python train.py --head_dim=32 --activation="reglu" --norm="rmsnorm" --extras=["some layers without attention", "local attention windows", "value embeddings", "hashed n-gram embeddings", "a smear gate", "an embedding shortcut", "learned residual scales", "capped logits"] --init_std_up=0.051 --warmup_steps=0 --schedule="wsd" --seq_len=768 --doc_mask=true --train_tokens=108400000 --steps=6045 --dataset="wikipedia_en"
Each number is 500 + 25 x the weight over the matrix's rms, rounded and kept within 0 to 999. Layers, rows and columns count from 0. Numbers have three digits each.

# gate: layer 5 MLP gate, 256x96, rms 0.276, rows 105-126, columns 0-95
# up: layer 5 MLP up, 256x96, rms 0.275, rows 105-125, columns 0-95
# down: layer 5 MLP down (transposed), 256x96, rms 0.0907, rows 105-125, columns 0-95
gate105:481477455466516507486489492524471473506474476510488501522511481504516473486515468499508486489479496472501464499490519511481546475499519504523478491511488519503519555495503521495488479497500472505474510490513501478508500488491480504479498494477465499500488541509521487525494533523497496523
up105:497493521496460503510518501501514497532513467468491503507486514497494515545536485495511487519501504501487493489505502507501504484479468516473500489489505439524493488531515470487508514502498557494490464495491516475546463530556545527528493486513495512469490493530547530495470494491516496473
down105:506477505507524499489519516490508481491489498480498428465489542488526483482529510510495509513495513528507504496479486465495494521505506467518514488461444525497509501548506501502467539479499481504506531486492519476492535480459480500502476508491533445521522505503478477471483502508500479509
gate106:520504490515520455547500514504475512504528493502485465551470507494528554507480546497505533509462518455493518529518484519500537493479514469536424523472487470456459472528566511487526466502499503483498518496485510511518504522484484528528493458484518457480470495473486492535497529527506466514
up106:529494569474485454457476483465461512480501420507497469540485488526538506523434486491504504518514503477498537513460509500523514518477527478552415488518550451478456490506504463464535509547511513484505503553465530543498516556500512531515494515518546452511493487501469543511488534516467464549
down106:528515594457515414495494472452446505488540541498501525460478479499533473544538500513454488475509426482490499508511497487559529527474514523549459512494507464512484461498496491501476461465499500504513514505434556468507511530474539538483497506474552470498535510508489584524458571494453504508
gate107:515527531534508496497508496513471490512507506519507496499497492483506473470508503524502466495516505531455497458524541487510473488539542486511523493491508528511534508482507488467504500483523539524472505486522512501517511492498470502515512489477501503508488528501512551488505503490486494501
up107:508461474476531465450524519537486485506473487515503497488454486543486503531504518475501508491506469494512508474453456492528504487465449517519494530466480504510507448479543551490527532519484471516512511462510500520505579489480543452520456489529481526452435466468430505565492485545484488484
down107:432496502528501458468494510508470487503489482512452492508446483503491532509482488495500516526514468510487491506505477502531480486486483507479512531473451497541495482521502509507528485497477492513516457474481505549497467503494501460488485549500514484486489476514489445539502479517441493507
gate108:498501496518512523482495505517527485494506505516530465474490487497491483500516539485487494526503464498530474476485478496462545506471519467469530489498502518491534486555495536528528460431489479512523515488491495521518532508476487515510500472521474484497534519480482499480524507500480520506
up108:515461517458543533492513520496462498488500501529492503493477527492533513489490484555530467481492480543499518501499521454460497489492494514533478528562475455509484461478561446516480522485513490472493492517524503502528510519517481514474532511537491474475506507496459485465497500521490466465
down108:469521472464483449547502523475500505507497513460509493537531512487527503495510485510511514497504521490523531514468503563510495522554489504507486490509496479495506482491483525529541463477502493503482522484539504487471492501544449500469476547521512464503464523534518535504473475503550526526
gate109:564520490527507473491496533510546548504477479477492493501534493497482470513526522477532513551511503496508495485540487476509503511508501467514470444510472484489502506498488542501521464532496464505440479453457493484482522500539501535522538522540502473477510516509473515493490508540472505480
up109:496516506501494534519479517550518554474483479456503489493513538509524520511548539468458524496537497481514483474516529505470492533487484485460502522504485470507528503472455497505473503483484497491476463479535489544451496497515523473530518446484526484535531496463486475511520541520484485491
down109:504520512503547529538489488509497524501500493447492433490513513520479498516500503488512531524467504460485502459511529499441509482506450515457521503456502468492514514448482514497466459467467530465521451495487492513530507488488493470509500457482534466521465501491531508493481515479480530531
gate110:461529479457447508495493505518460430524543488500450503448506450497479486453466540509475508465499490472512506443513515485515474540468561478512517503537533519503486453518518559528464496494508518497542506518499499523523516542478460487443524488509504467499490486528453485482517541445496499504
up110:515487506506517523497470511539490502550510468487479528474510509493541477504503557480469505430538507494490500471524488519463541486539475465485502500522480524497533463532524481511509498516521484499467527472488524535462525486513513499478450514517491492486473523446477500518482521504534456494
down110:496500501518489545495538476508507466526443485540500465495480526546490573467496518470505524485506492525472492551499488499485504501513515472467524538523484521527496494521480498483519463534503517509546511494445586477484531503542476450517528524520520538484522532472476515482485506519464485501
gate111:472495540548516512481521509490485486514499500478464484471476544488516539515505452514518529487504463521483524490501464530490422524437462497526493444479497490523473531476475499510490459527492541560449517530539479451499504461496519485508521520502529471494516473468503486543496501524511523484
up111:510510465495508496508502485448537509487494501534519536520506476507465508484431537551490468472457530494472440499537490478515520537519494491514519501501522484478506487517514490495481514500531486491550531500481490497548488480490504489495493493501543509490491527491511519457505488502476461531
down111:559489445472487475499462494490510493501517482504496543524541515519508507509474579421498452506491486486513430558491483526523547552564518514489512491500553529531505506512519475514497541456469473477558484485531492521508537498502480541549485463487518560511485499492514470462545560452473507482
gate112:493514522504512502492489508505491506499514502491521499474501508488515507509478513499495515496551500524501495497511467490517502481491492498497497524529473481476489501508478491486510492492481465508517503468493518544497526486527503515478486495506478518500515479498515484480481483481518480487
up112:486526491490486519514521513506516483495510513521486512542501501511490505496524481482497488509475511496484494511486513502502507512524512493487492490490512504533502482498511517508494487522491487513482507521505493470501498501465487488506499513501528489495496503492465501509521494513491512510
down112:515506490512504492485523467526515497505474479506489498493501500490477477476518517510491500488485456464504519522517493499492517532487513454512517459525474478479502460497536532503526478516509538497509498529496479514493482536499500484496520493503491512508483480509483497518521515510488528506
gate113:505479497491531518551478490474516484471505497494518484508498498502508530505518504495521493508491478507501455478502478512504493504502485480476502514492501477492511507514501519527497473496490500484521508499517511474524495482519506493503474506516490505507509501530537503518512513521519462518
up113:493503505477495508513503490492499497507481506497498487472487491508503515506507487498506496502490491489518485487523484506495496493504475471473504513509474467490506510522504527503510476499498498496508495496513511479505497495497515500525495504507517510515527493521528498491503515522495457506
down113:514491507498529532528484492518517484499487516474502483503475513502469506513497525493507499495515500495504500520508481499493488509485488499499526523467500470505499491496487491496490501499508500484491506498505481506499493490522545481521504492532528510498513481498516544499496512510492514491
gate114:480523503477499465512508522555485520501476492454517490521499459536513510530484509504494448535499511492548483517532524509519542534529501559510483485547490526475498522465472521430503496542459535534499475488503556501525466525517498465473520537468483469509496483488506543518489496486520483489
up114:531504506511474521490537533528513461487492507486514478499548521520527522510519469479498510470496492504488492486484467501490477512473481519503502538516470558557507504488504497546497508473530460539525522501522470509499498500483535469497468443501513498503517512498531523517511494514484522524
down114:483469514477479482500531510527506505492512507487484494507540490564495479508500472525492506534456483479515489484478559508499456501448460454536509489534531527525492481501524499524536524505533492512483529522486523523492486504536541482508498495496520485467482508544487503502535515493496507498
gate115:516477463486482496493447552515537504505555505458454511500472516486530494495493479481520494486528533480501477521542504494426496511479509503531502505508492510449543486477512556523487503467518494517489518465465456476459522461432519518471498519517536509548462519541501475559481529470470471540
up115:551470511520453488505490509502458496455454511492500503458491498522441508470468519529500437473497491499462492518480512491493467474466538552499485499505502531525509498454494521449494473471539448524499462484459538469473500496504505468546515582526475499527417485519520506504486506469522503511
down115:477486477489479487498465495507494501455514514489482551542498514487448544496488567563491476489522468492485488504480456496556520502530500518481470520520487479502519531488504538494489495439493512525516476541470514474442481486540510497499516540496490513497482512486445504531490519479493537540
gate116:484549499506468517504488485530478510528468480533494512506489482515514508490514562523474513502537506484525542478566494495470503544506483482510513498509489495512515485490463487459488505477538521507449480501474517521490478532494529514443506466509518489466476495530485494487523521467434506509
up116:474474512559519527526515544465479553516495486546513477532475487475485481491445533546482415508499480530539490519473522480535511569500555470539448547509489542500541485500444471503487464480469442519461490508510510470527495488444501578502456480532517462495497507527514466515515500524459538548
down116:488488468515486486497439480484550503463519511507488497488451501483528496511451467477483495494490525532512440465494488488536512461520458584483505496478482495493478546487489484533530499498498459514505445523498492496492512536501534517500484496537523519455506450511498498505527510496518506492
gate117:516471516488488539502536491461512490511487503484511485517491507462469504461504525512511512470496511505478492500506530482506482509507520502529540483472458488483489483484515467481512492470526483526548469494524476486492502536510471512540517468528477469464480495516498546499489486467522507518
up117:489501459500516441481538515531533529495500496493508552478522495501481487530513544510525464486525471488483521521514503506506517510478509461485458492503535499512503489516439500488519520572475476498500530502492500501483496494482514527494465500509517474518510476472496498500532513493501521469
down117:525522507492509486488533488481505490489446528487460540511500474511495499498497483504529504517479493496450499479535490493516524491486512463488512502507495517481536529511535481544513486508494462524536475482521485483486452528496463480490478475510439468473495511495531442508506485487505539497
gate118:517460495501519499487538513473530502465501529463529485470550506492533530490473552492544511505529447486534547498514471534512462493501513548526500501504451491515501539483460506494483484473523497534505510499537527478512497500488470534522487489482533490478496522459525479481489479514485475460
up118:475467470470494482520465454498524524509500491509517492528491499497497515505441509471529528506463514486508516465490500479486516485521493490478508514489485482512468473499514519503497479510490519487514456513466537491493509487496483480529460541522485487506524488486495516504518499518470507506
down118:485460470517509483505545466509533508500495456493489475477545501517503464519449494483513512508479479488521540482548490478493519496501505483496485437503483498585492482489483454475454489493526512510503460544471504472444496479470505502512465494482523493542498490495517460509537504495487516499
gate119:508469518464505514467492479525552476562506484512495493560584464510499450437528533483443521502452470473497521461487467501471533467486472549576463460481516468526413477467499509529544510507523490461459513537499495466529544506516507540501527498490505512518491460442521502504503449478544528501
up119:501503506560494488474461449492518462558507533497534488484533496477474512519443537456532498534498479521512497471478483486513439504470474515554506435451460488495469486524489483521521484520497513455470477468500456527511582497484485453527511491486507516506503471467481543527503523469471536515
down119:481512518489505597493498475481510497529498496520501451537513499495474492481528490533521504530493499491484504499519525474467531422486481504515438489482569500531492522513497500504494454523531540482464522555532495442512510491502518488485513538493462483520572530468531543514515485481532463467
gate120:503487518524475531517520491483505504540496504517490506509507496503483493505499504500468502502528546508503516486496473502502481505501497506499488498520501512486506495491506496501525494470460450480506505517489526502511495493480485500496508506495516491497524462480510496509494515503494534496
up120:505532504483522503496485510509512481493510513510492497494505508497516521524515496487508498499486474482479499506495510489473510488493502511505490493476516501494481500490475503507499526502509513515494499506504481464492507504492493524510498483516472512522481521519500507498479501502514471520
down120:511510518468510484502504497501497503502518499491485496512476502516525489482513509532514496488520482497486494530501489497509507499532494501502471496513506492507490507470480493490500509538499482502523511476507470496507485494526485506491491486495491530510516521486512518487505521508501516518
gate121:507479483491487471478503504481511500543500532550488473456494543503525464508522525476502511504508514502509500491506505520529461466501489497524460470516497497548508518518480527488516468519464491496540501474483511444501506488500512450544500521483531535497481429520469504488498500512471468494
up121:510502518511463467492487484478483510542539530523507519497501533506511489481513488504512482532472511505484481485486501525509484459530525475513507496462530503510502518507448540524505493507471478501494517501477490525529477502525517537518475525505573512502509480475526467519477493492526505508
down121:527516482494492515469472513485546497548520522468522531538448512486563502511479470507507483483473494504503498510478483489515490508510533502561520452514506541480498500484529527543487501519527480485471532528502507493515501519552476507486504498508540497448491504492492521476473527483503491498
gate122:527500518533512488474504483508475502519524497512511534450489491476515509502514456453493529534488487503476561476496514489525530549521492461509507470531531470575505492441503479506471527507522510552495501504511478470539508485483478513522501474542530494516486519496502480525509487514490507471
up122:521530470489551457589470499507451525510532466527486535523522489490492511475507485463513494537510535508489504490451464540597548533512497455504517501405508504491529531497451578528520479498488490518471532478465579500510535484417500492509549448520471483539544533495492434486522470525501546481
down122:526453548543484516468492527499498497480528521508478458502462517500541489508469550482493499501511517468523473520548556482458479480470497514536516490486488489512473456505506486497521493472494518476525468507520495532502462471530534481522481511458490511485485524500532507439473495568497494451
gate123:461483516518486534525494488549480506490519538508495467461484521522502461494477543499510543493510478488472491552469507495502491522494522502472498465458522515528475519521481518491481477504510498493552500514472483504483500506521509513529498487453520490527463489510501482514496476533470513488
up123:551483528491526481495543475479510494515494485520489526520530494493483523514511440534509475507482518507534532503526491515489498488500487514485509486548527485507525484512505490510513531469481509504468492491508519499480514492498517518515506535508483522511528472481500524508522489465509524475
down123:507487532491480490514503532478487523504484487478497465501510523506562503472509513530489540475452529507501494491494504503484499532530526482518538511520535513503497484513485479521501536499487468531448526467528543499475508480505491514541488521507476517529511543500511530519547476492497513509
gate124:472507498525518529499470470512501522511476499491522481468493469485491533495516514503497492492501517489519527478478512504499481467493505522521539460531505508486538473484510517477527501505541470541504489483516494493506490450491494497497463481488502501497472544530467508500472488520507523469
up124:505479543513503588525585493521561512460484596475534505512413507504511514500489551429521559466470503489425497477471483460513534499480501488517521493548515555488468496495528464484442485497521508464491479484516469538454471502515505499531488492514436486494467448517479498513490467497503509528
down124:438517457470505470489492520481470490567478476524478453520531458560510481507482487478479497530523528476477524510528522536522451517492488494485495523523489452514502513485532529489501490511511473526518517547477498529542509504490515484524493477497506525503527546470479506486536476546479508520
gate125:508511534502500510486476512483445516495528499522512484537487547537494502465499486475505522507506452470532502477520490469505540492509514511478502532535498466532495453505562490562541481501476522515511506474470486425492540503500490537484459518498506495470447509462534483525524469533481472509
up125:524579473507454494495493528517582528488500488469483501546466522482528485501499536525550480458513459548452532499535516501478494524470473523513515495459482532521544536544507527456502495492566447497473522495509498501558512470465470476455544466521489511526530539503499540478481490516494545467
down125:478474493508501498505452489508487515506534476488504489519502497494497501500497494548548533481467511509496509500509493524448475472540499513506455454513554527491491537519554479492460533489483517492495520541540522493474507474512473510533486511522505501499516461510496455473474501495572471537
gate126:515453556508446480454544498437535512490515478532505493488531493483405499553504499484481505476488537546496486511473515499516504504493508444489502438464498535454513424474526518456476465458477469446525504535479584505472438528539473444557523494540484478529484550517489456529432528494482534483